python train.py --n_layer=9 --d_model=768 --n_head=4 --n_kv_head=4 --head_dim=128 --d_mlp=3072 --vocab_size=8192 --activation="tanh_gelu" --norm="rmsnorm" --norm_place="pre" --norm_eps=1e-06 --positions="rope" --rope_base=18700.0 --rope_fraction=1.0 --qk_norm=true --attn_scale=0.125 --bias="none" --tie_embeddings=false --parallel_block=false --extras=["an embedding shortcut", "skips across layers"] --init="normal" --init_std_qkv=0.0461 --init_std_o=0.0 --init_std_up=0.0461 --init_std_down=0.0 --optimizer="muon_variant" --lr=0.0134 --beta1=0.95 --weight_decay=0.0 --lr_head=0.00462 --grad_clip=2.0 --warmup_steps=0 --schedule="wsd" --decay_fraction=0.771 --decay_shape="linear" --final_lr_fraction=0.0 --batch_tokens=131072 --seq_len=512 --doc_mask=false --train_tokens=906800000 --steps=6919 --dataset="wikipedia_en"
Each number is 500 + 50 x the weight over the matrix's rms, rounded and kept within 0 to 999. Layers, rows and columns count from 0. Numbers have three digits each.

# layer 4 MLP up, 3072x768, rms 0.2, rows 1009-1149, columns 0-47
472563502512420460456554464475531470471490469496501547450514527525519456530481624569513574541440431571399545507483539620504488515551502469579524
506455499476518491516395557494556557524555521537482469535504459376390478484500542504424549491491436440455597541554470584561400522520517461466541
597531479351547498497559535462523503544564550508573446441433488503450518506432516469535507523548456476479522496556436499384568517455508496610521
536471456462505565586575454490507433432526499533489537544528595442437546503548572457417535548531498449574404530529555492481513536525545517459465
545557403430634452517522539489493567490548572440459471521518540489570518515444527507502481524491472597473470597529424372493512460519347476493490
504513587558481489523479531441428446577538454560449507573483572535495503530532528432552548515453532447533577498513456421470458469538526477575554
545463546456534479540517500562532468477452565549512531462561484454517436516525406636526597504483449462517446519538508534495536548517408483570455
406511445523527513501473522491511658577499514541454481578461552469544509590402509522455506477493597414493451507474457504488500455406648477436524
512487525530543430500482563459597606549432469503559467570539509501381437446494493463510537481496419572400610454487583443481520463445501440480502
463488534417520530497385491513417512508424466447438527586520470419499485483480545631493498448519459441478516550459515464457457532477455535461510
546446450521593478551487460506475398435454602535473553495448502476476581479535554488564543494515542491530606541555577428486518463568507418523499
509582488444555511520585533498451495502538513511508591507534567467460573393497399432485572478504505559504475584519425464418509536480468484438505
466489502447487502452528498466533519489521583525505464484529501558508466505541450472388454434424455474529502442574473465421511560528433529531446
523478477472516488469579566421541555461559390480535515504502393395417515461507467576549453532544505551529462488568500514439570598432518543543411
503502381476541548482464554446559518475442576524433554461507449366450501493451502431553551473578454443420464392461449470568432469427545500555431
434635533697631379377581400590526458462499776478464459468532456317603488460540532417506490425413680406581436507549475609627635654570637503486493
457476510431437494418490515455425503430436502514457434593521463446562450591455594504476540474478446502475455493456568563561461520488382432482480
581544385548448506475465556490486389574504528567530510556383566492493584477492443519480512464532538491537563459468578503602460570570434518500464
393478595481475442459520472442562478448531532351531458477513500578480513593422446444611577421490528495500481491457512524588390566467612586422443
538509519523448519472582527518524495463484472428526567469377552497472504449413522362477496517440471539410539427456450410494498528442464503604521
565529448528585498513574552440439620418490527450497474533485453462496535428488466602456459431532489493553503506474549477483495585445444495423507
427526513521520491515464536601581566528535494557520531571487552431548331437563563449505424548510529496460482514517474541470472470467502476519513
525475459486519538508517472547406470526421574455350491507509471480483477497523432602473501417472512557575620527581470560459461565563510553544499
492475569337550441520577463471449493483537517481494495407561455523553494549555457566520557447505398479541504514573516493430513534518460528449433
574486485501480546528553442429492443496562554410541420531586523510506486422455479500526545436541453437529536518500495462472492535459548483483562
449508541506562480556510599513497618590454476560485552543428619594501557492379503493459485604552483514460512438523505508497451521427471518488527
396543586614444484498515558454471535529390568510454388487513549500526456404548375509514467555486515455471608479504597552515515527448538436559459
510484491418539570505573529538539544394502447446478534526487518369398547531515450519510555533498512440476465473584460520507470388399494500426528
387502409570541521542380496460473481453497511435611464473569438521459628531540517489550484527448438456465461416591504521519530503532466556537496
536527454525404518467479510558560490493499453625488524435417509573479492489552472534487521489542547468514459571437568513467560516437458504486534
472563468478542553484434459543506472455549467431592586574406509440495551560503552436555515553496460457546491465352530620488547557465479587502503
565534611522520517588464479558517534525533539520509549485501564442540450416588493532538455577495429526511517407541509514491442565467416479471541
516531486559582476462461502592379378422551497466497517488524473550540475514521564630392399506559437497467403563469483470451505561550545440485439
455490478517555441493515538542498527512466542480528413502442532519529516462496456457554462431479484410437431470495533589519544457510425566491489
515471448497541414583489481468492545534521475401516482568545470496496465484610465531553474512476444514508527558582495453507553481535570486569512
549574486487620532527576482482562546506558588501489432468458500512531401563595515428448546431379564565532535567477565431631559554578523574434475
497474483511497478556487488414481536483459518550567476506469494555487520478573530562540534433480531395482467570574571498506554521470451560519530
430521589468525537550524485500518498561451498505428508581369465484536495601407457534569432476529453454595482531543552470528523417478465545489628
596578550382456522458489438570444454540487491448526509483585475451517455492531535497439414500475546463456487554422534513645461586436483470522494
503487432497501507491505419437516625469503456562473589374502412521518522576436550436408482492385431462459573485525534535568502507535602515519425
438479507505485498552576518465547626426423522549536460536536493372556532542528437452538473419526508566496539544471575568463465548435472544545474
500476510483519508472589470436587556516461469528452498550542465475538490499442475514531485475535575608514462494541582540504441632556446575564501
508499478570454528504389453575474498411474558554500524434495524553578579453571415496579453441510466402520512443451468416449565574582444543472509
483483503519522418482484557460567458566439520523556506530383442500495458558433410584546525506452497524555479546480523503463568630599537429454466
531449515547463532526504466453504482543502510422560454565418497536502428598498495480505476449579454420491564544456550431459532428526560553419544
458475467435519403456466513454516554523504534507471544488432449489465585482543488487497488491494567525455525493480502595494532469502464487481522
491476513413495477460490465477522520471478564434427568509512426522502410472492454561541439530503509611611563434498469570485530431476472532575544
590402410605448472566480410383523439427568508458496557420515392492485565605460539517500563554459520493533532442504402612503560481552549436531470
536528451517536419517434468484453414479539507428548458398463511585524430456546540505409587442505464501472465586547432605464530480510569590438539
535571440394519446547527494593512612464457472438461483485468427526532469557567448471449519414470450485507572484575512564368585583479500544516374
570545514518497406558567425512498412570438660568413396504488526494558473461456561480485450548490578543539483549458569558527515562476548560533493
453483443470440477473512511509581506480435529480561528513577566525454591560467508566499398453512503468534519529480437604343487496450490513546481
479573491524538498456487339419506456541544443483437491459475491435565422534532586393496478570535562559485532466495609514543554518635490564489595
484508550463546442422496521505482520485420478554520482458550520577446538459582498507385481626435541462459510474451509515547506531513493435491468
453554465539444506511545563492608484513438599633462529446528450474511444524545543489483469580480531409604479467370479496483511452358502481568489
554474602485465407514447551533465548554537572498493465390449586512485527574511536526444587438541576494482572429476527545420567586501491573579426
534524508537447507541446544429495498546506508461556501433482634616531495488496436582536493480529446530437530513525529482539522402525494495456532
460530506481542520469518496520421492459568476541527522499590427556533549497467398430529565512498540475502556509424560520460472443486471444579515
486504515535673448519444444515541436548472625469571491480444456573514538500546527501541581534544563546502439552480515453485516489526459432476538
547469481503555537472542437471471524429533499487506495448467546478547531506479526484482598473446414464511607503492562578495432512411605545544525
483472498555526471402591545495469580554584461496550390528585518494616494516481361489525502470510501470555514484536567450493521490576418498505560
441602493559540464517459554467534449434528587583536534532439530480572424464408554562435470482459527463554416523441512599496510486389467473619517
484419558463477531549388572425524614459423395452465483483527491458475506486512517485568446434512556465419476511529494420483580482352519511615470
518385449414474496410464480481455541501578544490519466615416513488552451511530446412576535503529459482507448514489519455536557480514477452557527
457535448483617502509440452588489479422398521501521488462485468530462545530545517587469421424500470396561583511454497526474622441508485484482568
580444519552522492496573508511491422525472435529552599442419454439505522489524565435432460472506486535471440548471516453497503404543492481520520
529426529524430489539553418504522544471466479435512497548429444432525489515458559467485503438479503570647535558514569442452426550511486609533387
547553540520527483498499527554455520532524546501541474504483517506534516505516514482492490445479551540602462526412459397459424445420542557576650
523504499472504586467540501554458438420576551524547561473482574546517424491525504500453451564493490416401605487447574567476510453478486588401472
479501452554429499598509470439500525462570587480372563474527489469430496485408420492376462572585479543501553399496440497471507532466451480507470
479564450535500478452490531481594450505373506467455565444443586364494478565391478585468446455483491470534499485566575600448496480480419582405454
463501544453526557498412601482445519548472524490471539494549491525501486485460412500359503566550574528546511479471550444540433457480501491475466
466443535478517535473494487602463520465376550567571516426476572496524367442547541452533558452625465507424555466455469448571478428438497561492492
454501413557470452583481507537515495582462434529405438401447443567494534560586447581614472531430599414453526491526397503513535485462410468553471
421583466605469449415450525539438392521473495514473503456436511563575548490499495546553551520540466467410457502427626489430539474518447499542467
512492404519578568573430538522544483518481576491415509434543531505482463508498529485412485516428595436538541463467515535458459517670537562483593
487477552544464556486422546530395503491502500485514449512460458448472406532553434455509433534434638544498496500409531506487562523415461507557529
526493672400534474540440463593577458512492544480504475538581547375443456509512588465525496527547525493442538526520484521516544514539400518527531
452512534550450558548467554353492534572442610493476500474503468475467512544443471553485515458606474459415475543523563524501523420432541490443475
461472523525487522539452573513510551448535570527401501512429523568564521492559473538540471440486549526491526450543488489491499496528440483480459
510438529505484461461430462531582444497551559513533545468525411525544482525550413469434532468448445525563633538519566498545483474518529571620585
400449522444465479510533459511536506560578400517493534548526469453500483437512428511485530518444482495404466529535428528473542543468466578453496
486489478453453495583439525621465533509503446462513581395456441423474517533503538486544498508482456447480457593551443551543520496522584547572545
440511604555515514581562446503461463406500451474619458500444513552466533527399517576507605415489615485237583466515517462465583594688496508520486
492477487426511446486608483468522540465601399472408449529511516479453482471585493459502464491528520536454487548533515576491425586515447535504489
480482520531517511502595419559486521480519448442483473598505452601425473485502492526490567467398420399454495479497509564436445439511443467530565
522432496496496371578604543514508401569503522575452550506525490511472549467502452489517530507511528589535512476461529443474482472448505455513597
528471405459437509458528524455512499470521521473528530521521488433487506474513523487561537508533494479531522546472485586506550543532478535446519
484522460544459472403344534605419511432493464480512467554466538535473548523477545489484509472425473520457459452475480578479475445518488460516551
456537552425427458539517557491485576543482477461448526445469428456515505536499484537541436487510514417473525497480455434507551601606421535424569
561520475433546470470554450527415503500566488575480496465452444493603537536494462550405434511468489455448450501471472457445428449520388526633526
458493408480501446375417491467492470482451528487527500524511467494456463532435452525510562475505533573476509579513463491503423581458473526560590
603525504503502450557493439453456540523591515453521501513523523618553580559529441549583419511455487505569386457477503498449545519476567486454472
565440389469545565522584476486433522489492513530527476475444488378562580519542458429483578432467524547450453569612474543397552525544571525486541
529458528573466573434514428430482498591583476475555501532529513506426506505498411498479518484517528523552445536443487477567467479473619489574517
530540487496511455452448476526555486458466431493623547560529466558544523474547584458483567498466547461418504547546558520508430487497494497523599
366478492463558528538552438414473502456580488473555536524469485484466450506487544469483428483517538519540451464565495479562509524436461568437556
439373448498518468390494499489535566474453440427529525574522492510488521387477477377438515434562540475505471511510566529504493477554546538532503
560461559536580513491532480538415479439504511508479525453506536480496529446552467491473521414572601529399531505514509525609571528618578502424520
528449485440474406503511430472424503603522471538445545496502405501547448548509486544540358476412429540518518525443632473574611375456561542588574
550517492527578465589559467444510495452485526473592458510520449605513531506451410578531426411532602482566451477580446548451499465562508518555510
470354545496483516617474454528555438445638456526523476510578390552546518543481619555500522501465419559494508503507495389433424422501542496475537
501536409421583508510459530509536471442476463603487486527508464547501426510455537462487496425523475529487564509494581469572482463515453507593494
373579462432450518523533525487525458478418468468531529596509420435531553479472499504542475422544493588434570528595456441585505588604457602609560
497565473438470448598476516563521446469446515462578462566483430522582489555516378474454493473539453476510470524650626567450463471452588591409588
504515499485510500455458514531575469530357516488527543502461483477516489525488429425502483511427557594533459520426579481490535428445480480438512
586480521559533469500507490531459544578604539500528457483517538432556526433468509507608524468465543546541514501479502521459471499595530507468548
508431467448546517581481539547591465427557474469503542473578453552501425567507552508530507476480469451470459545478453493519501448541572532497561
488610569483401419554506474561439471432504486491464493425477486514542538534507575550518504491451500479582487462513519416556524550445461399596399
496489520457443489551485505542504461541510477457526534514537474524529484514403468540468448469403477445524410486495538585372451480473543527498545
476460441597502471522519467491480617498424639505589536572597571458563511553614544500412445569408377561495499584526508516586571531540439601510445
500436507512479474577469490485426451486433491475465546507521546474436481585509442487472544433526543508488439449474470485601501416465495567467410
495367504535491510492519429449513383460500530493445504466606551521514453484497417571424468570500524485544467574444442522452462465487433443506565
497484478487562483595468451437512457509550455546518517424582447450515573512540511499506531559512494466564461465473520605463575415469421495548515
556484514497483465524493424540423435575488588541458533436446505573490490507464561538486434521422485492531529509623510510493561484508541517594504
532524448510525451485495492517534498500506586523517439563409546428446498451546458527474500532531416438532545396501502522464471591466466571486549
488472582484502460566577465388510464489491454497600561484509458444527615517511570460628501397469369508508517622537549481481498520549470512498481
391517532521492526481563447516508456481609497500473475549477412489470497553466480505559488479521518478502492548560495459502454445476480501522537
510481623429521430533545536476477491445568540574567493467498451527544554518534476549464579487487471580441528576331502438542540476517523513477495
422558529626524450537436483425520477483501480337469471478439481562528581451532525471421439522503456538489453449444563546419506462475539570540441
488487452606503538429530490458452491485538615399441502520592518508445452395422449527475590602592463495554512408491516490423569462539451534458521
453549386422391572554505479477515498470503526645494475485649509446551496572576481537438497454587557546508479481495534473499579564518463476402486
474456465532440521540557410426426586517433547547417552468568533482523544420556543408455437538489514502498638512469627413605519476508494541503465
561561496559553451527441510523492481500427438513608489494617514596494461582572526523545518433481473480439549554509440570560528402503504450534478
483523436434556461409513516524518546560559550523475533511447512476507454557479476505520579461484512570411491543448497507463516513459473525534467
376563456459563492482448453542491455607556526532482551414516494571501509486558518540514468640427478575478539561553538513434523490533524508537505
459468533450578473514539454433427526587480480528509531480491552489464559479550485451437567484536563400501548552516456506418441442484548544507494
501487427501557515507549441483502532571445524474452406501596540464560530555471455520499472410505536499473481535546571414548522564568468502420515
527556527467585404601569530510480475483473459550448442576551476512554475500506437518449562470425501474508434480433529404466450528445464437543519
447533611566573471438424468463563545442605481503530513404508497466446497493453551537410546477463437509285576449515462525480454561494474457499561
484469533456481489467541549381529557483407455458509413457537496558473560410558522549511488498465478553540470436519469552473529507549440476458545
447543504515480471501530419551415529525503556418569478539472471502420440461452585442533597474386460508546444515543449597549549407509552506554459
463446539460505602470522499509575568520508586537567509479559496422469554507567472490474427441479592507542533575518519461541530542422454439421483
524536528495509548465566436555425592488538518463578445464472520568450535440465447404494571567470530487603507487509405454556552569438533499620527
459488370538388461512555479523589423521525499448500461551484517481510470507566442543456511507532460481409485428577503516453521526501487451540526
546521446446504422518588524467510487547560531477503521539554591552475516423487469507419439486563547463486527518524479510449530483541532539519568
499454498538517470591443424501515546515508472471447430539578379588537536502520529537546484477444529498456512467525565512506514479579440485456520
513487485539469528484566524564434510544468455497620513372493443551467527530500506514561488476514508573469569544497469463527417560413501456538396
597491466530514589532621601562474392566388544462459522572512544435522473578586516453488579493592556427466535438549406456552556539556567562450551
497567466540588545569469607489572436497546482539564550418538527507489490464510530446509455487508431489552408506476451474548399525603524483523455
530611517496551494491545519517586523497518420480475455439496510504475501550425471544388447445506459494409451433612438560475608597634504431487491
# layer 4 MLP down (transposed), 3072x768, rms 0.0992, rows 1009-1149, columns 0-47
418448547436542504466438481498507514473442537547431537443585532561452508438498460475520510471426517408528546491421598441482664480503561419434535
492448557438549462430465514443569599451449501470485517482481449501536524447559564447514443615466487449535578574446554492471493432527438461507591
535599417590418459542512576535596464508477572486495573509473551449454590525438464497482516500446457462461563470399540508463420443548483503482447
503495480408481501524554510576496575417443459468570515541525543512424529452455497512478505544619430566460490514487540478407521431588587512498452
555505464523510469672465521567422609538621561479391443462452575519505640478523586479490479488523352458475477507438484402464524511401489417494452
524485474506522410457528499500517477598430486583576470392502469608533481442485516525510454478479626509469442445565468532457541487523464523464406
458518472502565558644469379535575463482468503568512506462423528402463397534480542469480529517421448461478415520544506593468425523411455475434392
500460463459568535481464511465416587484448477564522482405516517515533517438529477466516534441442607482507510466482456481498442465529575434517478
549567459496482514586525542561650548408560563555590580513518526568500504409555492505535442459420465484475603590498458468489418546510460499508628
511491557513458608535524503505527469399473408427505441404529442485458459495549448570517470515428609394484509445555469342530560511540553542421513
504477445467561464447563502508496416418578510496445503528448483430484506549424528461548523487510447551502435516528426519478486534551559482563515
525538535528467563468561552556474598472508492523495535521385499527512513442571517528471511619440487490523520455543582495554485533595530550423496
454484553419467392534443489499483593498476442480497463473421576511417463495491485511394441427560442509496555566493471526508547537560530479441458
595413505465517539447476507481390591494616471510537482505500459458451466467462550534423439531489482395463461459487612434647544531492516535467522
536555522524524497419450473548575460598451490529456551583573502574433484455446434417444537564451514452567599583531450536549508510674558540433500
544592498539532407564598427469563490533478535502495572509562525428565454513470442523520408546517637425440492549465508479502516491427526459441460
522472531503543549488457414438517580426526587425472473582541506477578482457505517442508535473487571506535483564472503613473519528488540407487571
539588447524524463486410491468598436528482534613554501548473451576556562551512480508516454424513611421561425391448485507527504538571535552498560
538496607489476482471556509480633546409519355546468424485508491546462533540474493531446475439546467468489512390528498547481462510437497484497560
488530485548499511523504564450513494589523501425548510470461589444467470550510416458529480560429547552500487546472487572475497415511469584461525
479396533531513447470513446499526433503489533465594496422509469544546613470518590561477575557455489534531556472474471496565612446572486457510567
444557448476502486443437460477531433519474461579571622457415470558536569473486549513518528460537526615478545587521496536439530437461461485448505
489553480480567464488496437516447559566448474498391490557488480448521472433449494539556511386580559567541506492519508439474539563505495583470404
490482437339503533483590499386483490476405507524463568500531467525448433449461560449532559476424611497446579567461491445553416541535429521508596
606446602530468461429470504433356564467488492435503464612469488549417488424431359543421515571505502444413537543440502614436540522503555510447578
565476553454603501538571480437539525448482533440512488491524525479454440503483543530598542429454464448513453454532510468593487538440479618499521
485409546556414540511536483536512389574483490499469554466534545535468560437497506449535467439515521503531461529560430450557536512550492449546539
471546561473539506611455573549521443530542498447481491485497597496509441526471566456482494409493433452418563467451529531403473465522490498489575
613540409569553433496428547588541575534546518490489472524462462494490514581497500464496525503463483488542535477629484465585510534504472547408396
515492505462602508556469471511527501505503439418441563387500506466524556504548405522502562443558537517487501481429523560427510417511483387481432
568462461520430467424464467452480456434514560431453562577500523413424558499506548371468597442455438434510543490550481466454539560562502539503526
360501514459367471492566461597551457472426497516515550545497432524574492504425542481483543558475392538419519581591448525396505567521515486566474
596426509467462585492593513512589528639559429518394465439494577440519379518574486466527451549452425449501493456508378516464457527450583430477488
541467484534494533439467509447511494487513600424578486428577521571557564457512490513528494475476463463450477502613559571448437483430474485489581
447526517476457503455501513564543519429509587516494521529461464487469473379579482605595430569446514570460500530482411486425606522533456517437467
457530548548515525495519509519522500457519465613469556473528463502463424524510469434527479558488630424478554474420545519473387548522597427574543
424567548451592520476468474484580469474538592504562525426421450580435397445490485591567488593434493609494439506444585484389453512466519496557547
497486504594433574450504488486494529392548473478528483551484486492562475518473498465577516447505385481594558419438486482578549518518488470511537
443575595398467516628439493548500523436532535501502450580490429446502460502488455561421433535470499461486454499423525637539416490472510573491608
543433474590519557471449425557567540586532546469484487455524546504552437572471565423483490436480450625458561473470584592574541409475486595447542
591550517537560470513536550502479449475442488479506509485531437533533401478535586508457508501439473494493485481502544440600475547551479580466523
585536573487503493529556504482477591516478549551455491497456478538433501460443508479566518445564543633511537583472444529459421440569480514460555
562481575425493539525466460559526454462513439521389433451571497523499528500622443502522411546463485562447562496473420471512569476526524505506550
428462514501537537471471518521509506418490518546531539497457476483480559488463490572485507556500517517447492545578450580490487520464529438515435
514456512567496533616555665593525474534471550379442487468382503501499491448529547520455542531442517482492467533506534603577506425499601574474522
561499454507512529465531513471462491492476502534592473586409442504469628476538502533502590480515540553462479424390554476558533516433493506509443
479434409546443519555439467446554507482446429499475552472514476536410518539539489532419571479479477502549549476633472511542524486511468439444521
516565524459471517536474415496503575434442566556514508504510533431441515506565581430507541582434455627496448500498424472535563499508558500467561
534494426582491514486477526458574398512577466602537503516420448481556452460501446583458538462493497406530553463466472544494506496528470417447511
555384536551473545421584454484548466524610500615553479443414476472582476582537418475477480344521513412541548446563595517493527524509499535412500
521599510571474486511456415527601494542491500529388420492517610518593509425398512449526416431505485426456609493418494534611428477523424480507457
553465509459550525467466501509562547512456501672493509645506570490497528503451481505549528496432492452574523488501513510414527418516490515458546
414535484499561443436466474517517539498449509445579361552497457573510423437545524528447610482512512512486534535522577456564432525529548468576426
466564464433506525471455463499468486533501377477499448474478485409465508551498453457468496525504488557444479554428463465534458548517531509548433
442534404475465497475567479513580476533505606483456426472452534434501497522450516491479514515394541375544554471437376442403575474484583554511527
464421587472470472499531473517434359524555398552416456588471522559525472476509498585443532579475519600541477475592484464502489451505446431484533
502481624585500541503504557466569471579456412482572511483500561583582481459489490548396447491460512536467474419536444517468558527515505522573507
516590571587435536499549515484434514474527590444549521466461560500512442515497499452546521540557490507444479427410496524506407538454526361463444
454517412541506544436584539497517549560481512452535504528562434531501511533509504350462507457482499502435521528501508507506462516463531485403510
461543439510531384481481492555520438520360527500495509452471478415468425469425531559502483505463506396514481563529495562431388445467520594509406
407427470557493497491459441506481502500394512547502443488495456528519586453520479454523555395528527443608471406571494545491437468591481476462543
503460550498476464468427524573557460457519457551468545506487540595509490551411385467525467433482548524516498464415530454543454442490495500460514
476492512483500586606494503410415547424453450422481424488503546532469501468448557471453532505458507507534515488526493546498445525365478443520615
542463429512527532490501502621580456534490476518550522569501489547582562557562497475551584555456484391475533522375516496492543467457513473442480
464569455461474437565433522398562419546487522530521478440507597474608537482566478537523538376549561514475455547517497561457580565532504539478442
524551527476593576531564587471476542563443539447479476473418470516616585533513474469393481551487435577464512532422532608462528523541549539564480
498488482483467482424477445623450474483476554463500507510610497539517502472516498442490492569502521525480473527453388516465520516502443465463544
420612504416498587550502547509484493447535489488514499496497440404492482553510462533462452479531538526479534549518471509506508509426502438477477
539483489506508479469460507573496625475570544502547540462465489419457368483436513449523458499546537489508490454535561473576537516361536525542469
487521552501620542524563495526508549546436529520430535509565472533447499549557493380498590530489462520570498443522470620462457516505495473498512
524530401490454508575419496477542478505460479527544559439490432483500465506455550498473563470524525433506488563489378549456516518516510471471534
525504504430464515408437494458425571509567407539454569490554460527455463519450474541528590510418424507565526493499507476497401522556522467470495
457493501466548463511571438551482441477488577523487483451321517459508437480510527570433477523533548510495553503527456460470483458469467510481468
519542495554539576442533509515533423476616574525478471542552418516501487506511479528514490518565426382483565452491501409505667395475427530575503
484535517503581534519479493421470493497506469502510583522546485600619538514525479573513440518526505465485470426444552559464442468465537494520490
501520512420513453568525487534540565573549512638476488478443484437499484524497507495476499501647530507503482493477531560495543611488525487473530
489543429570511460466533485460370465484514418531484418592495527473501423549475503603476482517488515538453542498573525486461423535469615514563610
428482542471523455496466547508389554508485552515378471530492576579542576528507513463533591394529511564489448539616519498580499509397511476523501
458541479496560486523590474456450515475497504400568458429557489467580402609433508512443487508534416449526503599474499522452434521498468459478447
469472524474529422478403511537509515508495449502525468600524571503463516552478511369470485480484462507520389507509456494550543526417511431520503
472513528402470499463513559500511446520582505516413589530503515491570486503439461460532465629431642528528587528452521464433543503462491501507582
470516462403463527511506478374499496554469524510416487522499434381414502541536518612498602497455485486478365536565594572475406438468547440531562
486480639550563448457484539528552416470488400507508498521497446527449543511534506483528512427450490467447479493507545459390572444445503496466446
555520451430592601582605465563363405503591437477436575339449424493377528567506597512583571413447484482405454646523506386419565499680530513515487
475558486524448533494515509547388516561429434551479494420594470464490398426459513500509457405529470540462509529521478513448468437527546445573563
490542507501509490499513434519402427430571520497515594558455499536469481458435487555469521478392519498435467534542467424475519473546460466486547
432476517528513484501508539506573530456419500459495460459521495503503476535527500466452525492445482598536472378449539513549462544508516502519528
568509446475490435580539522489482589515500495533459452563397566482447521499540488508533486493513608513507586460550519470434548530580515516519473
504572453492526536440474551463532573519577486538463551641490525476434462516488463502514517447559500506488551487412531554440562428473560434503512
522487479415502433519457546519542578553538449544468511545514494450463508462571424494526484442533504537544476477448541478484479529448490458466611
464603605457555527427445478545552590515457566478485473478409518503571493606536462485490451403580514397491416498474563582497380501431532567531516
509544537479474517507531508486481525540584511565437493461404460473578532500570513403491602471559461432484527509406554432531501528371527384504463
455430439422451514463492489452541453504434461505470442417525513486540524440517448544438496557414440400549496539460496497592462529474494473487596
533534446371513451489502561514494518465551516491558473529472535533627553536404474485452473402533471563430428438512501484426622453512524506404482
505485508469503442534441505489481506480491530495524489532535480561598456507507434535534486485538465462556535561507432428444520448499482487486491
450458489384509566377471409432446501488547509507532544499490396473504505515391469561423483557517486551466522433584448491537445513635529573459508
493474588616444482473501475506487553524515498443520456491464500440548490507497550487425465458563484456578473482480542468459439550424493443470556
582444478472562449463451528561525461450493531481554454529521567585493565480504564485464427495499507474494531521465498495491442459539516479450455
550432492513542506494445419488385418582447463519501484506559485471485504483434600574454500462493537522493515414509463410501486488502540488537519
533471507501469460460528512554492490510515562490500478511501531580494447500513464440511527505381569519469565522531553572528533478513517611544489
469495564413514553494544504538586460474480531507543467525575448567449546490438494506486446449499565472581566486505501575595524523504466580428532
532490634478485400520508548606437483429518481594452525542490490418489559560365494498567489440507535559469635417509592477438442481487565472536407
445446571561474484477597514499567503463412515487544553522503483420493436435493499527587571542511538490436416564433459346481538413555475473421536
386589489383525557479536575472541492609584576554524490472505536525472505481540589510581518456523446504488459432476427479468459484587474422499519
558481434399549513561450438430462497496465472526613533548487452516562544490596589526443521506481424527560422463479537559488502542440463513466533
470481550485454485523454557642502494519389514511549459587512409418523521587430497448527502594480491448433533457435470550422506394467492539506477
607461472570561515523505442562409492438548538405538471501535548500479532471500560477433570443454437546474550538503500489398559473476472528505537
439481589486485513534527525483518475536523495462458476446500528486558504518493585443391490473484490503487556463429540481524456513560473569512524
560516473506493530443464471402480513419484493440540569513541496516475504507456497494513518452490508477539438523425439498561432470542482481500597
502516458488528537581516519459487496503435495479456469434452467516395495599485525519487361424532518517515531506558627496521591527549502538487626
504539538556453410508414497458404416604515573455551575459550540562520564534497495469527539455527472553457448476502457472574504519596455503530472
506483513488486545444506629480416528520461478509555534433550557498431502526486467510511510527543507529481509463522436516526539404506408476533411
579538535508522574461524532531484412440492489504520487489564518482426563426507590504498447427521456549519475476514519565566489594451496540471474
511569496498491467486460520520571536542481453497542469470532452473482399477518477527461531536477564521430507566466551574532460536563554449455444
495474545543550416447537530555423528460602514464529526486332491533450551506466502567581444401473504409402499438423416489463454484435568498538588
509495492592495472450503569454508531533460489474468505466550508403504416547470575532508479510462588440496504451470542559481510426538473519528410
528544592434474601410482499540480512498480540600554572490439578540491541584487518494506463518436535482499490536501484522512496516474523486439514
505501559450514503459530499522534478541558554484533515471494494537471520524501517457510504613494534443415448478505492503459468525462564507468560
463482556525402590505469573514552518534510517418455468520492602453484510519482481577566533500506515512464573493519539402465426498517411517501534
494493512565515529554498475452439486396497479477438471438474519564691498516527476484590481543490468533544569488427442575535607431486559398501484
536509462525581590388593438449463392533450454478506481499625423508464413336411493464595575432587460446504404554569516468500457516504499529461488
511471517590519513548522461476493514499582549556450480437497539515475540555465421477491502526514552545403519541487573386562522461442477467447591
539517465491544572482529441506539466546493542667536445470569486562402514497533487441434517521447448512474560493537459541510482456458509469469465
568490521502465517419441500565480526550440512363479544468612516544465500586514551532513426525477520619467546421485441472467515497517549535496533
466440448452468458467450493490488475514487470561524348478494575490572501490461422449541527475434542429516597495441383503580470534469506469441433
562516486504547512517501389516426480622432512614560497497504488548504502370471520486476480565580567558501517458493556494419460541558532509577471
551569415491574522516496513539474488507547596439608380531383493527446534466502525461506547500487480540478570438390562609489520482512552458440552
462523530545493492537525465423496516461610574428471458428564533498485458489536473493477491460528495463421466453424580441476548430468581461418573
509563555502497501483516489608573433502553574612459582449599569482486587538484460487413500444460472527484507601505532475504422512520466480528610
527536582452590561509545436575484511505624405450453484454520455457480538486430517418498466454485423444297511526446558413544591548505557471550531
447498502517576535559443655565473601454551543532562422560573546421526528532488521534511496448507544562510542482513501453457538547446517469395494
528467433518496482588450492466462516513481537385429507462521537453373532574387471411502475562504490483475511571525558401474532441356560655508459
554547483394493536561493522594518466436538485438564503516596525582493469543555534497478468460532500492456437513436449462454453437441414503438467
504512553431521473520558550515443443511554520488513507498526500420529513542517506492575517470516488489581555535487375507434567522467580548463492
440464422539485551449531560561494437469421478490541410527533563503444465492478469544539418512440506510467553510465534432522516690503389480489402
423498469449469539485535531545470542543449523524521493504477413492506546509492503501474490528489517523486461568523469555473475583470468414483640
572478501513631540457534460476509523499467495589520548513556426428531510555527560469525554405526520417437411480448531476507448404568430548520504
516456446465522452487556489527375565507530453545541514499582474574464478453497476514512452513579503572467525556567546455472523542449451515575524
427624473450517565455572533523501536478509502517487389542507539505549513490439526555516510427402554511547451493537517477505464543607490521457520
447473504617557552511478485447550597508504493543512491443455476476436487502452521495484447548508470568496524488497435554465482502576496530545518
551424537466535547572495526524540543532519438537507541537470507514506550443547534448429489482503594581493563487531494432446453483560567516494432